config.yaml
d_model: 64
n_head: 2
n_kv_head: 2
head_dim: 32
norm: "layernorm"
norm_eps: 1e-06
rope_base: 1000000.0
qk_norm: false
attn_scale: 0.177
parallel_block: true
init_std_qkv: 0.0571
init_std_o: 0.0
weight_decay: 0.089
schedule: "wsd"
seq_len: 256
Each number is 128 + 24 x the weight over its row's rms, rounded and kept within 0 to 255. Layers, rows and columns count from 0. Numbers have three digits each. The size before them is the row's rms in percent of the matrix's.

# layer 9 attention output (transposed), 64x64, rms 0.154, rows 61-63, columns 0-63
084:120118182154118118180150121141123128098142111134145170156135122073109108134161126154146141098144094076176138143153109163138132126135127095112135120113158114127146103151125126081103111092107115
091:094135121132092103152119090124132175151154154137114147140125119152100124119151115193099143158104146116116155144102087176101136123129095141111160095114151135127138128098177137149111096141106111
087:121147097141127153149103127111134145116150097124116129132108086132145086130159097135149140146117150107153115067171085116115145131152132127112117141168134142135168170090073129123131130155162089
# layer 9 attention value, 64x64, rms 0.182, rows 62-63, columns 0-63
100:116111088162129119132119132180155147127077128120103120141130124153088162090148122116135101107116158132160105096112109122144152166133190135092124152123156142124076140135093145139139104140122100
088:103135101098157130107136102127135135122166099139115150071114124146140099150139162161161087128097142133139103092172134137145106194121153138150155149112109099112131141145108182140124120144122125
# layer 9 MLP up, 256x64, rms 0.21, rows 0-104, columns 0-63
100:051136109121103171118123112145126164125107112146112133144108121146112114160130130121140113166105117101141155135151081108124083119132124100159154145135110114121175145134167089093110132103161108
107:136150100111098122135128138139146149142138129133106110169163170114124114138166108100085114167146113090130113170145112140147131123113136127093150140192174130163123160128152154143163162115110102
101:126110151096148123093104114124117089077111114120094111136139136096169166134140094124112118132115114090125137121155120113134174130110126104167166102113099169116100104115149105148157164120076131
106:164119126100110119108127168119119126146123114152133162125105127130103146093140132082101122101101154101098125088112069133093147131186154117131111116153130077134112081105103096112120121120113117
109:136137167121107134143163147142103105115093108168155113145131111173118118154082093130145092139120131151168160180126122110093174122129161129152133107158153162142131150125101103103131128106131098
096:133121133119114102118132115108142125090067126144165087115096154081102096145124111136116093132092111126099148089165124139117149153158136134145144126089173151115107132125117153137123112138131192
096:121139146152190131116120171181131103156138108144159149113094131140100119139112103111120128133094104144142143108127141101153115124103160131167146106104083118163111121093117098111176102158107132
101:100119138143121109126162108144131107136137115147120158135058149139160111156126111155134120127119143091149179086119116101124135114132127081084133137125110088092095096149153140104142180130135149
093:130137129147146135122132122146100146118105158115149143105153139158115144124127129102153111181107094133133168132123097111128158081160141091171117151138137105169132094111122123110164180163181140
099:116113104121163122171104159111150150117137121095168165099144135134133140116112108109076101141171123147132162103140171130131119123110095143144164135133136093150123085133139136111097130135063159
098:112135125122071109123143128132121155144102091104112148145104066132145136131092117154138122112132116128137141116096138125149055056123132151121179136138139130116099148131120114172140111114118137
087:174150122101138132086120159101116134118089125145171108107173129150116144148182174140164152148108143174129147125135129170096149120149168140130148121132163118111126128096124157147115126131110101
101:146089129100084125118117138083123139121114099155161102108172153152108163084152127137115106107098149112145089145118122146108129152143125153093164140133136111130097069125128109090122119096109151
109:113137150186153109091096125122111195139135155161113154148129110139102158126097106143102144181146126122141133137120137153120094117122130137108143132172154146131123168137153165162101133164109134
090:112130113162144144136147086153140113174117149134154141111132139117143117094116118172173151137167123105097117115127143113167111147128081151157155114131182144171102146094153150110110149117096124
087:108120119155121147175144171122120127106147149129132124142105099139164164109145118144139137146094132096154156115103146117166134151118124098162149162155103104163133137094152154142154070118134182
100:083100134149130119123094131091148106106114143121131096148102141118108111126111133127141129102092115078080111150161137111117120110094098146165078131113129142142169162130091113176135150094138107
101:101132120119124135121076098140150141113138139164090097122118095084133090148152129121071127129127160133142079108160092106127102095123136125098086138116115128122116125109108128140106068094143130
116:139098125109144144135118088139182098114141154149169174135093105149118149087144098119097105073097137109131130113109116117098153141120114167115093133093140109115099119121085130104104107136147123
096:141136132120050127168071126162183155131141128098126105113105175128154115143110101121114112132121113126115114107160148135149117122103136130134086125121138099183112109099122157121108118106147115
092:101133152105124112125151154122144106178092121157109138137102161126157126152089144135115108101157118113129112133124153122115144139113177130183114148098114086187092106104137108146149121098164132
111:179083101139107122134155148147108121094148147137158128132153135133154099122103159137089129111139120134099142183134121171142074080091142123118120112108138086136092121140139149162116114143126108
109:135109131084146107129129127188109123149086123131102108101127159130124152132139109138113109145138093119097143096149117057160146140137107076148133113094157135132115084105125088100150117108131114
092:124158104167164135096107139149154161103108138190154080132119154109148149143104116145157110153133107122120134117112103135072113145159108097132166168124142104141091128105134124122147108132095114
098:135124153112085156128121089066111164099127125158101124139098118125119106152098121144160127147095141094159116143111086137127136085129167118088133164126160148116179135160127128092134122132127132
097:108132147096133120108102080089129151161132162135160125120124100107111148134155116123163100141083116149149132165130104143114137168126125162159104158144146095110129159161127098111085101108082133
096:107149110086109144128143115082134141119128146116129125115109133128142099071138092166138114125136162123141066087098077125117139159088163139139111100110103098107162151146140102113147111125123133
097:142106121151143122148139177112138145131109143153155147152114114123140118167095079122116118134144146153157107111118158109163098116126164154134119114140103148130070089127099102183147157151095155
085:140096188146119166175133168144171163097131121142136175118109129152140141142106111110134098126142181121121088140095146089123104116145106121115165111112166100135111132100133136121100121117119123
107:133113079141166151130122136130134103140080140126130127108123126114142139090145117128082115124102108124109150119152087127113106087105121087095142175098127131158101104150115138102179144069126112
093:156080138158146149117147199144109115133104120124135191086104120145162125171116117090093143141140145133126146118082126116121077089132111115129121117115111112151136120119107107126141135112116097
098:127136142127135101167100135154134131096153156139151139147143107144097117132108106165154092141096123136122124095114072130155123120115104160142148112129146103106140133117179176189117092139096098
097:119137142108117143109124150106136136083092107104101109077128122109110154164117099146155136115128130134192099093107144125089125149124168144151124107126147087105106109150103082132103164106108127
097:113144145099130140188116115119128143126089120140176118148129138142128113087122157130092142112142132117094143124152164083128174148126113097125126111139139139160125144104159143191099116072137114
091:106089125107126139145136116072140174134134152133177165091139114119113092123136144138139112117121099141137113124105155120093125153092123130158126158115145129090106123098125133178064114106106160
101:135086087121122125120135142116109120176106133123161118138148152125118157067157139154086124103093130099127141157126187115148157155118153172156139140123117143139130108135133103129136100152149181
086:087109118105106130108146160160085124103120093160116148149073124125129091098142122106129133123163151091102120124140115106122169137134152120122116124155100144121157085126099103126124063128095107
106:091125124127130110094160117125131150126087114202123085124115149123113125125109159176183145139110144101137114146151101137144074118172147107096145105111153124120132117098131130127162132134103117
094:129152131157128138119100131156159126177177138178176149135143101155182136157118127131124154153150109133120141116125123108127119102142165168162123132102104142140113148107161080122123120133088097
098:122116155122090179135143128126125093122125088171150125116098054131100141115163120173162147117116169111120145158153135140120109148133135126147148160146124166142109117137124094104160142114133092
091:131133118145104147098125133122156145087107130154095138133129153147107138128114159112142099142144104123156110168153134153132143118115175133154048144096164141087189110147123102112126137104116127
105:125123118162134114117127171118100132201150150109099141117128114154104122092143132188128117126089106114132170116106125115176111158154105100097130135109127160128141148147108080152135110151123116
100:178112099097111127133053119098160160128102130143128143145126127164123124111106117136135095096150126124168086137117150153107113114105111143100116149152127108122067125134107166158109125152115110
094:130093092100110121119153131121097098124135123155118120138095112080161124129146082102133136116104184080107091123102084117115164132106141126142105094125095130113141108131125086150121145111139086
093:172139082124136146110083139136148081138145153182136134095089168100125127138101112119122109109141113114131123140144182143142119106113164120150138156129117134134185108082152164105126136132121130
106:186118145107123142105115094105147148124126158134188160095160123142086113138116087131152106128122153161105115165090130114125167137139113091132090122110130133119123134115153139143147119144123190
106:091104105095100103111130136134104160114145135133159106095164096096148133125127133122070152142122083126129132087102112137143161149136127115161122140086121117130109132147130125118125053153141092
090:154117148124100180116107091121136143128168123136159144159130135097161059179130105185143110147118120089123133145118163113104106109128109124160142151117152113107135160136126129151146148150140143
102:121142113136118149114113127149117091152110148111106121051171122136149142113152106130148073149120152136110139119117091142123121141128143145112138163099130144128078099175136133112120119164100186
095:140111124136135118178134138119197137154118138164146155131086165130148141146133144094171139100129140178140127145129108121139165131161154114134173146142166137147109109102127122154118138174156107
089:137153145113113099122117134095107103175126113171113135156097158157100149101086124122141141138092125063159141148160138140119138095116111165138149082145119162099134148148120120109129093100144128
115:154098168128122117108097116128089153141127144152120158102145115108103131135123094158145124140129131160136099141154064078122095126108090116135101128088122104121131109107160103132096088100087121
106:142115155132173113110119125116088157127126112102124103092122112122123120162113120140101094171119109107128125115127112120122125125068138096155127149117100079119095103122092146159080062130137134
099:118157164100130135143097103145149140113132163183177152114086115100130099141144165138129130119129168125168161109112124123092151121139103112081138080098140120117131153180129136125138122147148120
098:114106112113137157106148137085136099142124139114124130095126166125168119133171144168113155107152136152158161167120145065142143103164136154132146116095140091117149147118135173122157128139145088
105:126163114121153118142144129100124080121122129130131157155106158166141134121101120132160127147100118104120169175107116124146169084097134120101133119110091181150136161120137112094177150116128167
099:169129107159132125126159151145170139127093167165118104123155142105164104096139089148125092120128095136124144132129139139109122114134100065099118108167165094136106114121128111116177156124107113
105:065128147143117148140133086128107139117140137143182144108127189093123089189139116125183158148113115091155132140145137100134127143155136132114125111132141098123161137138122131152128143116089133
112:132133094074115127150166093110087119115083082110121125127153126121095102123128066123123091115100113155125079147123116125145145133132127118126104121120188124127129083149141123152146126134111094
102:149108113138118081086133126118123161065154116131129145109117126176098174155077145160127091133108140113123140138122102084143105163155122126152093124129114119117111119157166119148119109128140159
097:099098053160104125083094132133121153123109140139133128166128157093143100093129166112106131071144111142147114140121165138142134125120140119142164137098101122144111135133140128180154112132094134
102:163104155168102117077105165110158138133113092083161136149138118154141143101115130136106110139106128174126143146114140152147114100151118147139130150167128128156153135158117197121103152123152133
099:106150149127171141160124110121141082111100133093101139141110122083150114160103082089164137130100126117121153124161145107137131093104133099182138133131138152145099134171107130114155094142148105
089:156116181145106134114175118122109146110129125122112136099083145116127155111151123138154142170146117113136186153146135097159163135145137109168096082136143106154173133140101119118141134124175141
096:138134095115178114105118139196113135099128120141146133142140130102109111155133102101117122199098110153099138153161096141154099112073114116115110116131109099135114109129135077138116130139126145
093:111113111115126097100115121098105098079076111135094143139124124095157149139129133097133134146144089114119153092107154092161118125154128150144100091142095110115111131170105135173148157113095106
105:145145143119139109119086122158136128078164148107103166141131091111133153122132095118114108149093144133125134115165071150088119094131087110095110149128146114136122105160144079163124107141136096
101:116173113113118153097134129135136118095110150137136129110132128106146133140129143105097171132129122106107128139161148127156105091121142146105119114146194167184150157093150148122147146107165070
103:136120129140156109138079126125121143128134091144097098105116143139111124126152121136068085118109112143157160151090104130132146135135141118110036098116144144128113121126089113157139097123091120
103:149106104113131146141117141102117153148118133141139143135103147197114110112153151121138123141094139143137122086111118112116136139093154153143075132079096088131118109116123058112142113143110174
109:130104138091080130162122100150124120143129126106096091109132117137135129095169112149097103189176082131155157122098100143140110137143133103157140133142140094179129127128153128140143122119088142
103:116096136117131130124153120108132193154140113153129112099149160175132170125100108152156170099127180125121106110133116122136118124122114165147124125149144089107100094120127110179141075123113136
107:070128120124088106118133149126132118146100125150167111147114132148121140128148176133140113142158151091135180145108149111097160147084118123071129124133114133103149135154112104102081093102150137
094:153167081077120129147137116132088150183129124123138127120145090104135114122156142090094120155134142141065130137124159084163141155103150105116132125117131106108111147123155084134109126120100125
100:167171135109174116116142101126103144173114120154156139107107143108143142137150143134124129140114116174108118158120133128117151117149157161169092177111132144118138090190157120138132127086114102
092:097110143132109132132173136101114077140109140132137133107157112151129170101132116082135121131115171131173163127125184148123112152118156152115132127111166135171133097113159142170105139148088137
103:084092064113122100149149114135136124120094146138143154116121080156156151095132128087173110115108122098143167094133132084140155117145156126148132128107165132131148153128127105104161145098122133
097:145116123110142085116126115106167122119086117142096117128124157105139101176115104142100115105134114099134167124157116135110192104092138152123107121148110144093118109152151113114069100115090135
108:109152150110109137104094116123119151103138113126140068114116142152081154170116133138115173141109151097122114171123116119126118127135120097129136111143090113148096141112194091166106119165111116
093:162124142094152104150061109152137119085112104130147189156140093093118125125143121169121134119134132103151107131148154156159166147147105107136141163127159116131127130151157123110115160150145103
089:106108131133112134154134131165142139132078132138141076157105119140170121139122074123096122129135111066103132122121146110134131146099118111120170173130121140148168145135121149130119122180079096
102:110114101125171173097132143131131127135123098121132154108132131185104154078145149143104134144162109110113145188092141158147126142112136100085116170148121102133147117131095128105156114134113094
104:101113133159128172089120056157130118126112096093133081132135122143185089130131114138110115102146149113143148125135076127119133119111132117131137102161117121154107138124143144184111095144105125
110:120162109104095128130121107117128099150093080102126131125119124153180117075159115099087105167089098139104107126126118157121154115133091100125099153131130120108162131120146110110129186123141145
097:120156168122127165090141136165138130146137174117169130089133114116120105143065136138086151125138157126113116150152124071153139090128175146120107111088127157145129133123135123134094132141156140
094:135120116138095129152130163136129112150125131125134135113173133087139163110108106083090170160098143140167134155144119093130129103109121151152112122136121108207116109137150101129145145164168107
103:144132121116137118149120107158136185123140131159192131098135143157151124114129129124122130093111163154113144149112104186111149116147130155134139140161164157130119156081076115100123091123119151
107:124134073126116173109113142084133123142121130130092120105105095102124151085175118121125120092085105117101162157100091177114116085120126103115100141125130125101102141116100144115134144101123151
093:126117135064092133134111175136074133106089131127153101107129116133117106108102102148124127098119120089130149158139089127139089102119142082110143129154107150155152127081142090139133127163122116
104:103092156144126140126159125128126121088095084144161177126048119151101124173136154157148146122142168119126148151130134121147157161134122113096159156124142119106115120117124107120144145134093147
102:116185103130092081088118088119125148166123134125161129136108161131119131164119120157128121131095116143093098144116116146131150127169131151120137180144150151106168147177148149124130139152136093
082:192117129146148155080139154124152115153104148139161093121107155155116145113162123138102112128145096094127137121102159130149126104157145121149113148135144144108127072106118098100080144165104137
097:141109148115057159118095148134106113157083106132125131109138130143123123140158123185122089130151123165124137167109107139139138195088128130120140124123079151121123119156129103140112097134147111
093:122132093158120144125135111130129123127127153146203134125084132167149131149151165116109120120159125086130142135129082089137179096122113129131165140156155154091104135141154131120114125122180147
089:091173107138135161122131125121107105097121106121125093158116132118189118133105121132159134136173086127138175126152125148145096123135175109112107151127121140137132139137140096186160138097106091
092:151105131143141135088117140135140153190141172136104136065122141135102112170141144130130098128125110105086099196098162091130153140128105125149110127106119118155148132160123113120124099114126127
094:072124075150102144113108123161179113138138105137092144164090153103165129093153157156149137126106133129113106129137091140128149110141112138134138140099113113134124098133139182109092108150103115
096:108109145106102129183126145182119127103125103131139123148088134136142152116107090162148189155173127138154146138094126131117124095099139115168142106170133134115146166132148099136137106149149154
116:130150096169100112117116123099112142097098096154121116131138131159125140133091129147159129130169078126146139149153086085105116134156138113148115170183130096142115153109126122143102128167115084
092:123141103105129122159129146132151136174093149091109107106132166132180151076107104161121117106143116133122130145149190175131142120123180153152146136136120130139122123120130082169125124113116102
112:093167126144141110135119123120116083143111164128100121146160153118157168199156117140115143157128117174121161151142106112147148099143100117107149162118160129104156115158150117126128165160133144
102:141107178180110142112091149111139162069105120144114127146114143143147157086102129177119110120148124098093153125176106190136099136145133133144124148123135099143107119133128124132138132151104140
109:148151121137172149110155115191145124143171148171134137175123142132148122124110096146120151162126141178136126117153116106174122114154130131141160147129153133138111129109141143143181134167169146
112:139114160160101149106140119115167100106125068101122141126081136161109100082132138132111124136112170126134119100141130126148154110168135131145127150150102093127113090098158135087127095150091150
101:119163194142115116150123123128157120111153153146133154148159135128160133133150165184112097139099124104114116177135137128099130179087116140095098112159138129128128142174116152165127127116125137
# layer 9 MLP down (transposed), 256x64, rms 0.156, rows 0-103, columns 0-63
100:125132122137146136124108163122118103116156106119153131105136131114074085108128143091099102102139113183116100151127110126179116142108131175130142117166141147131089121099114138177164142162124091
105:122130182140151092148117126126093102146125119114131170104130115138165133132100137146152126112146120156186154119107127129157136150146140151129103128122103068057139119077117140131099136132137157
093:115142098154109109165181150112172112172139133131118111137146110145103126153099148160151085115110131135091122189111154133118120144120108121124118158145117111155096109088122135112094099098149162
102:132132074125124113151165162139141121184095130073108108110121131119108167158133138101099101142084121086138149087144137139143104144160123158133109117151161109089111161104137122151123135120142124
099:096063143125126086179111118140116123135162167134133127135146131089129100108145123116092135145125099103193153121108096139120161084134111128111129076119142149149115108108129138120127149123163135
095:149109140127103157155130139085106117177157119109131097147084138144125125164108091161145076119139175069141166157097130132099104106109155115151125145094123147135106136114141123128137116103135135
096:116125165115158161124112079117112125102134148120111160148150113182109127109133132156122127094091094092142134173124091161101120131111115151125096158111106117154117107143135146152073129090105111
088:123188110131141085125152089097130104105120168194111120159141138102112165119130134119125125097190127128131107098108111127121130108117144086139092134136110108136155112112107140145109118088153116
096:173123109126125098145125127173087134112167142135184118139126116120148084139133134123144086119128134121146099100117141142117117121111175176118098076167150128125139104077149126155121136111130096
112:126165150122144160138134086132147075128163128162119109135147117162143120157143132101089160062113113133136131122127120137142095151132111097138112101099155177154102136136135104146163097115134089
099:150158104115087136110146159076114136135131178115140116149124182132113107132148148103118140053155152136122151161107155127119151109141118129109100126060137145124128129137135119125133148089140123
085:091128172147109148132074097154161128154118131121122126171103131079143101133108110141107095136128142083112143088104126107116102148104112147146081106098119102114154144142172113130166127129130128
103:128199154132142169100119063138131112157123144107101150138130127151160089151089105143129095148113136124083091122126089103153118128139121149109142111119137142155135125139153138157164138118121096
103:170127102141129141149158108152131105147128114113139115130117145111093098138151114124107137101150141090140124131103071156136151099081129132172131096103058140138175126144147124108129131088124095
087:135139182127171123139103127138087097086150133130141102074099103148104167133110163144100094123142159124135127114100098143135123102128131141117101142137136141123126130153122096122141141123179193
098:158117168159140132120157139122136121145107124113110137113129126110106131133114159146155142130193153135164114149165111200119094118122118138118119148170100148102097134115205120142129116131137132
094:105108150126130111146160137131135099115113118138087130146118122163061137116171097084139127166117144137169113091109116111139131111139143117078133157103143119061101103118107127112134128153140156
085:104132149150115142142164133089139074124116167140140153139131108144113112113131120088140161151157128137093156142053126118129133136159107113094159122162115142107135139159095123136108155132080097
109:111148087121147097134094137134081093074128100131115137099143127110155158142124122162156125109098146131115165171120126134077106129085121147111109123147140094085161147157124118145096151146137129
094:110171149142143070136153162146131120158092079118142147098116121135154095148156128121162196141146120155127150132099118126109135141107119168127127155122141148152168133132144110129147169099136109
102:096166123151109083130160136122118117137135124136149065136084125086127160122141119185149128172138133145143105114142086143104099098124122116113128111109116161091128144108131119073143129111137156
106:129139134088097120189132092135151123100094131139130157126141121146127172140129164110097142142118130128127151128113119102106173165195115163090130149129157125128158126138111124167116114121174150
098:120155127131113166131082102109129102119139113091126159133111125098112084147114114147147128152123123130111070144151112201102145096165129167115145134166154115148107152159113128155107110132127152
101:129155113100098162175148127167139133152108091151132118111128135148084143121155109094114108102093120170178087157105154113087114096136112110135145138128116123167117162095137119117130116145095130
102:128151158105069098135145105130098172118092147103143150138155142140117131112112118093114144162149120121102145108102123108083098147124136106126112081145093137158149123115146123054138137110139132
097:124109168154145133145123120116145132140127128151101160097141114144144140117152137131137148145102133144100150118135124105127138083166086117082128133101176195159123148150083159066141115132134120
100:113110119102118139170109145177134147133122153081154134117116103121167129148149107118158134148135093145112094122163080121115115079140115149122113143123124125091154161111146081117174121085110144
101:152109118169107126115107070133151105140159122137125108141126144118118093085121146123137154150148158166108103166139153157138119109182091113137128146132059128145129162102142143144105109157137116
101:151145031110148128177153157126114122125133125112076112141117110148135109124150117123113103071117115107118112126122141131124127144096152144132100152161118135114145143146149096165157107118155119
110:139153149099123132095139114151114128127142114129122106090103105077138166108162131143154116130157104153109103146102124126164100126140151163134161068151110117153110146115111161133110114182085108
078:122218137123127157154126103142151091130082147121142091154115095132104086130150117140125114124122109067134116112135090157115097155133167155115133150130148133130098128135125151130126155127138103
100:124132098080143070130114137136094154138130121067110108133146122131142144080133110121129143165120151136121140154188132152082151125141147136110098116133111148096123103108135156116174144134168121
093:124129113116135141151141115120122153156116171119148158111133162145153099109090157126108109131130115108126170110196131129105138135090091112149110131089096110119142168078119132068145113139134108
112:143106122111173094165095122128112111156136133165103163156145125133127092179161143140135110105137154102145137134160130124098183113129093105082139111152147162163118112111119127119153123123112086
092:122142113116095122124062165147114124137139120136118124121119144183144166149092083130096153094126153073095148108107118104139136096124134125097127122111176158129133127112157137092162130136121105
102:145136163137147175123107081117132146106107131157102126093119142156164118153103122136157112087126109099089106087116073097149105163080104101125137151133148130152151118157137109125120147127135114
096:129097127080125100166120123156054114165149138114118126137123130124166140138135125144137107122147129191129123144129143163110114117149151168120122154176104125078130163157101156144119122104133124
103:142138081164146081163129135162138131166145124118124108140129101102123105099124118108071129104085108134151124102118164123126165105117072127163112102142150155078102110112120107136136142138117125
101:149093109141165148146125128118158144130135104139170110154127134115127102166144164099105107081139108106109129117118148139126130170149132159129128172118044169137136167143109137134108138117104147
105:159129125128162097139099143138085093134101167129112103106148163126137103168068121130112097126149090144115156130131110158127125131168153129087089115082126158131104152124109129141171128133109122
093:103117123103140095125138130154114133110170124082131114127161141125120130105111139102131160154131144138146085089155162103085131102128114182155178110118120139155165119150091135096150139131148083
104:113129131138134134168125107164145108093134132137141118148093066129113116162125105136123141135133145147135101087122097149116107095133089155101151136124161124082100127091176100086134151166104110
098:117090109153111101100185159129109115114126186090087110103152099116117131099090150118119148098138118147149153138129131097097144126127109111141118084115140176102129099117158120142160116146134110
091:107124132139129116099112127143126144102114143125158131133065145093096139116130126109118164186117092161137131110098115100125135096167162160171129136121141129115102163103147137139104144115087183
091:135123134152114129164163172079128152137133137113117136134157075146088151095168136129131119094107119147119102121125167148132134133131091136095118122096146141132078115147169129106133167147176142
103:135143133117071150163154117117102139105153108143137138088110138135137133149136151147154163143135135139128120172134146168120116080108120133116106122104154166101076142125125135096068140123096084
096:088108148134114147097096122136162121131122091125121170115123121151148113084100109109177114148113155141087138135115188123127147121094124128075150112164100128111153149084116148152110149126120147
094:075125109131141103148136126152114156086125125149136153118095142085091129109150112094133128135151113152155157151097107155138133143120159131065125130119125157158103147121129150119138129117174063
108:138179098168115101178139135170116099109145131154116108114115124116144137110150109165147115137157166134162123082087151119112133130119110133120085135143115141094137129134094111105124192123096134
101:166144154115103130133146135140113128121129119083124093132166124126133100114186156134107094142145159094132128146141161151131087117085096135138127117091094111099126164119168138101163146101092152
084:110117160136119149166120159155118108123115138110143184121147161090137109120105113158148105143152128186114089135118126051115146130134142123153134128104118087118118118112131184142136150118099129
107:171137124162130121132092088152103110132126131127138108115149163160151129129119135096080119120128107111143138147165152137165105116154117102134175124075130132142110106113110167142116133166160067
091:127127119123124084132080107090156138105136112118143147111143122124061117063138137097152130105133129124114152112090134144093155150157120123102134122123165133150147123133164107151137194139150129
104:176152122158099132119086117153119114139135127076108084178108123151110158103121119154148137115106139123127107130138107169149112160135120079154135145156115150085117118128150099110140140092087108
096:092136101103138107160131138115094163152114130151114107153135154122161170166101162126114053129107118125140126129097150110099159140079103157123116099110121156139124113135145104114101161131146150
102:153106122140111139102122118183099143072151129154121137170143098099134137160117102105081128106166140132112117097137164119102115173142172115124129127138102096152123123144128153174126096127147105
114:130149129119128119120158131137101139110155109088115122143095119145091136079159141127160140165115155106142067122116174081102084113134133109127119170148170115145122105130136141112171131130124168
114:178137165130133063114118127161129184164106133123106162118128120190154144138163126123110108141116106136100127148116126132114167097091109115129115149130139135096115150133122136093139135142145177
104:136146120088143097148132114149159117157154115116108123151104125131138172107143153131079144082087118146141141148124119134090139175125107143128141114107104193148122125153143083158144142170110146
098:160126168102117141152121105111078117155124177112124144094147120105118142103139196112131165144154095149129118144128121136093151134087129119098140134131143110107093098127122135135115095170118081
105:127110120078127144184126131112081098140122130134067127112061109143157122138170128101139127163147127151135144145165121140091154153121113091101119115132117144158134122137140101126128118176132122
103:114124166121152153166171106131122170139135144108106109151134150143136130135155111139143110114106177102123109096127137135084143193128133086139095147103141112107123127102164092100146106127120174
093:110125101134136129132085151138124174120123153117098169119143076131109115107073178125120133124111096117119064179137126159115140099145131133143145143114153162099129150130139102153150145133157126
087:116139081162145128172097119137085124109126132100120104135087115130127189105138154092143141120158141152124134103103119145128111160100120120117131129139142174145106147081143173142140137140074152
109:151141160115175106148122124136090098120147119146096116139178167144124141122116130105128129073110121130103152096144134104117143130137166163104055127133133118128113159116083164140127097133108112
091:112163120132136128142123113089138108117151148146153166161148079138097114075149117117184170132072139147130141142143090145107150104142135150122157150155148140116134147069138128114138122141139125
108:146106119125156085117117144143080125139160136083133119131124186120101105107124113141121144126178119168119148117158159155085159103146116141134127108150162173109143143132100163152112111152102116
091:116110080147098145203147125102101132116155087142123130132120118119129134113190088142122101117131134109140051127101132138117135126109152106159137133109116099116139123141115156144149153158131118
109:106115094125100122127112156093096122130155127181125134124102071104149118111224124085143154134132122121151083133116162124109113098126112119137147136136143114108131145113161111125132139121135153
102:108147101087065155108124122107133105113129118159127122138129144125136154145174121094097113088108078124078125135139106158139116151073160147163138114097100124122129144119134100154147155124140112
116:131124119124138145079111156115106150077097130122094158157138128141115171161138100076126137111103117170137100102146097114154087136149109094126146143115152115116145143100128086143131098086126152
100:120119111130149095139178141151183179149108106099155111132167119116172096138141113141137116089141117154133140117104134114135124137129122112098099120153169129111086099141100154136115169177122113
095:110081130110118144146150155124146139134106119160109116126127145133119176101092101168144130100152125125140137155123080125125106187087139107141117137153121146086100111129110126149100094110108067
086:151135147153150096174179153187164169148123143109134125151187122141126126135101118154134172120138097138164112116115123115093100157139110092127112104093142126098100125127150124134147140135126108
090:120118114117165147171126108168130151157153131135114115121177129162119125106172104145142133110127137147111099137121126118083100132134096109130114109140049145099109081088104140134122135165113119
095:087170118085120154139101133170144152140139129140125085168110112150149148135156155151130102124138160138113134125145107120106135106088140174126126108081115155088154123086120111124168117090146118
098:178091144136130121118120161088161128101113150092119082120150106102115099125097127146113123156124121152116139123141109172124119152136114089103095115120069165140126087124116165126092098118149122
087:144104117136123115111110167168175114138154127132102116137147132135139113126175132139148158164125093095073165141133140120136129145170090132116140141142060147114160136126092152114133171108137124
102:107132130093157106101134154129138131152132124117191135202136134112106127133141119087099175153140169106121123145100115128085130138132132147106118161139145136124145112139124160101103142106074152
099:135146115145110118158158128127088110117202143131100084096122098119090111151135140159139138130106133123076129160098152140096113117157180143097144084117119158111117123105107149141122130124139116
087:127088139121100109174126165158079198137112129158110122128145134130145131152124133141159088123107097110115133114126119103106120123123118162107117153108067110140093105096111122106107134171149127
118:151143143115132123123103150161071133156188108126123173115112101141094139121171132128096138119121091164116118098144141057138121119151141140107172137117135128134097099096130124100107139120113121
091:121098094123123103122091112124109102137099164108110174197128103111114192184158144117120135119114127137134120163153139104122133131128146153135112175116151142091120131123115117150137135146092110
099:127135104148102100143174123126130094148103102137129097154126075124113121155192142158102123070122179153113120160111160144113152100138126092126156140124099140137125089124123119141154131142115145
105:119105139094154108167143134101114138121098121108128136114125108126131149073153098123114120134154099120090098169103111155115108125169171113147163145104083099159150085144136176121134125137140105
100:092127128142115121178148143110164178149166113094103104151098097123138102094136168129143095150126126153117102150145166148151114102144124135140149113145104113110164176108167106135131144095112125
105:098095081128142149107148128121107101122135139103095104125132153152126146149132106104104098123127130173138149091101146130115113142133126114093128106094126101086124140205145118116128187142165128
092:128100162135100179162187105103086113077122125124137149130131126133120137151078097144138129101155126105152166143108134094142109119119135142122134122144159103173111075124128129148109115144102111
085:144081086115149137094091123175117163129119110102130159089097148087117127144111144131148110143130128104143191160150122114130134159158127154126130139115151108108103124141141127135138100195126146
103:154125128123130099130196146111090150153142168114103129141143152142118100134132150095103121102145145144069087098137129100117135169132177123128102160126160108154116145135114122105137094093128110
109:133132129080173119156120115144132125102097139128148120118134081130143173132131129136154125080106110109116106122156156120135124136088141129149089100123160108131159161140097095119143115135196175
092:119104130163143109109118116107172114126170137101147110133148098127087104092157126096123156153166113136120166112112121108122110137171122171119101137181120187116098116163114119157134120111141116
095:096141116144102114165133096163115134171108106136095125110149139112192141073121148127144140128114144132153156157140149134102143178139106138138114139116115106137109121087112144107099135088078108
090:152146090150158149134089103151124143120140140153110110090133161161134125143119125135115116122170110116158145111109081139140112171134129083129086109115095146164133111159155116174156130092100097
088:141138124084136117126151128120138103174146129135146150159125111101068138123174135113139137118116152111130099132150136137121200124144114136144084132123072090110117122089136169086114117117115138
100:144114112114160150139128138112090095147117130122100126140171102078117122119139138115106121139117151163144129140135156120116122147149144078133107135159073144081120135128079149171096129090153084
101:120112069125128157104155109147119110124086099151155091119128092153146112104145112149127131139179137134088150125126111167150116106141101126078129095124151143159141111106099117097095126095121161
096:096137099118138128150115107132111146119132153126112073145154157103106125155148113126115126152163126169125154064126099141153169123106134105124103101077171114103164118124149153098145152102123134
114:093061128110150138117152100165147143131140132087140126121130094147108173120141154125112149136080122139129067119115097131129105092105115157121150125138112071126156125162148095122140141144118140
099:112059147158116124126160094144108068113139133160109116158145130115152133170153122148143116102156122111144107157166129098132092166111092139104125115140087113144092105128135132152155135113136117
117:176127162115136140135141110133102134136151134119131145132136148079129142136102144115090099084116150164153114066094103108116136129146158170101120116121137133145150160112138108178149090132085112
115:158154100114116113147124139141128112114118135122108099130160144160138141139094125120113155129114107103116100093150124113115164154149163121147061176125078102095150169120135086124111121116176137
100:113138121149144124143152188168095163123157145165151138158153146129117098133132147091148099114101123107152123160131090139110130130134119159096114104153084090125131140145164127101162079115112114
115:151120175117095162084095138108126173088109094110126102110078110150110131167138165082144148105138126111152119074124137161124149116158159108126146141129136133102133139107139095107137123140130126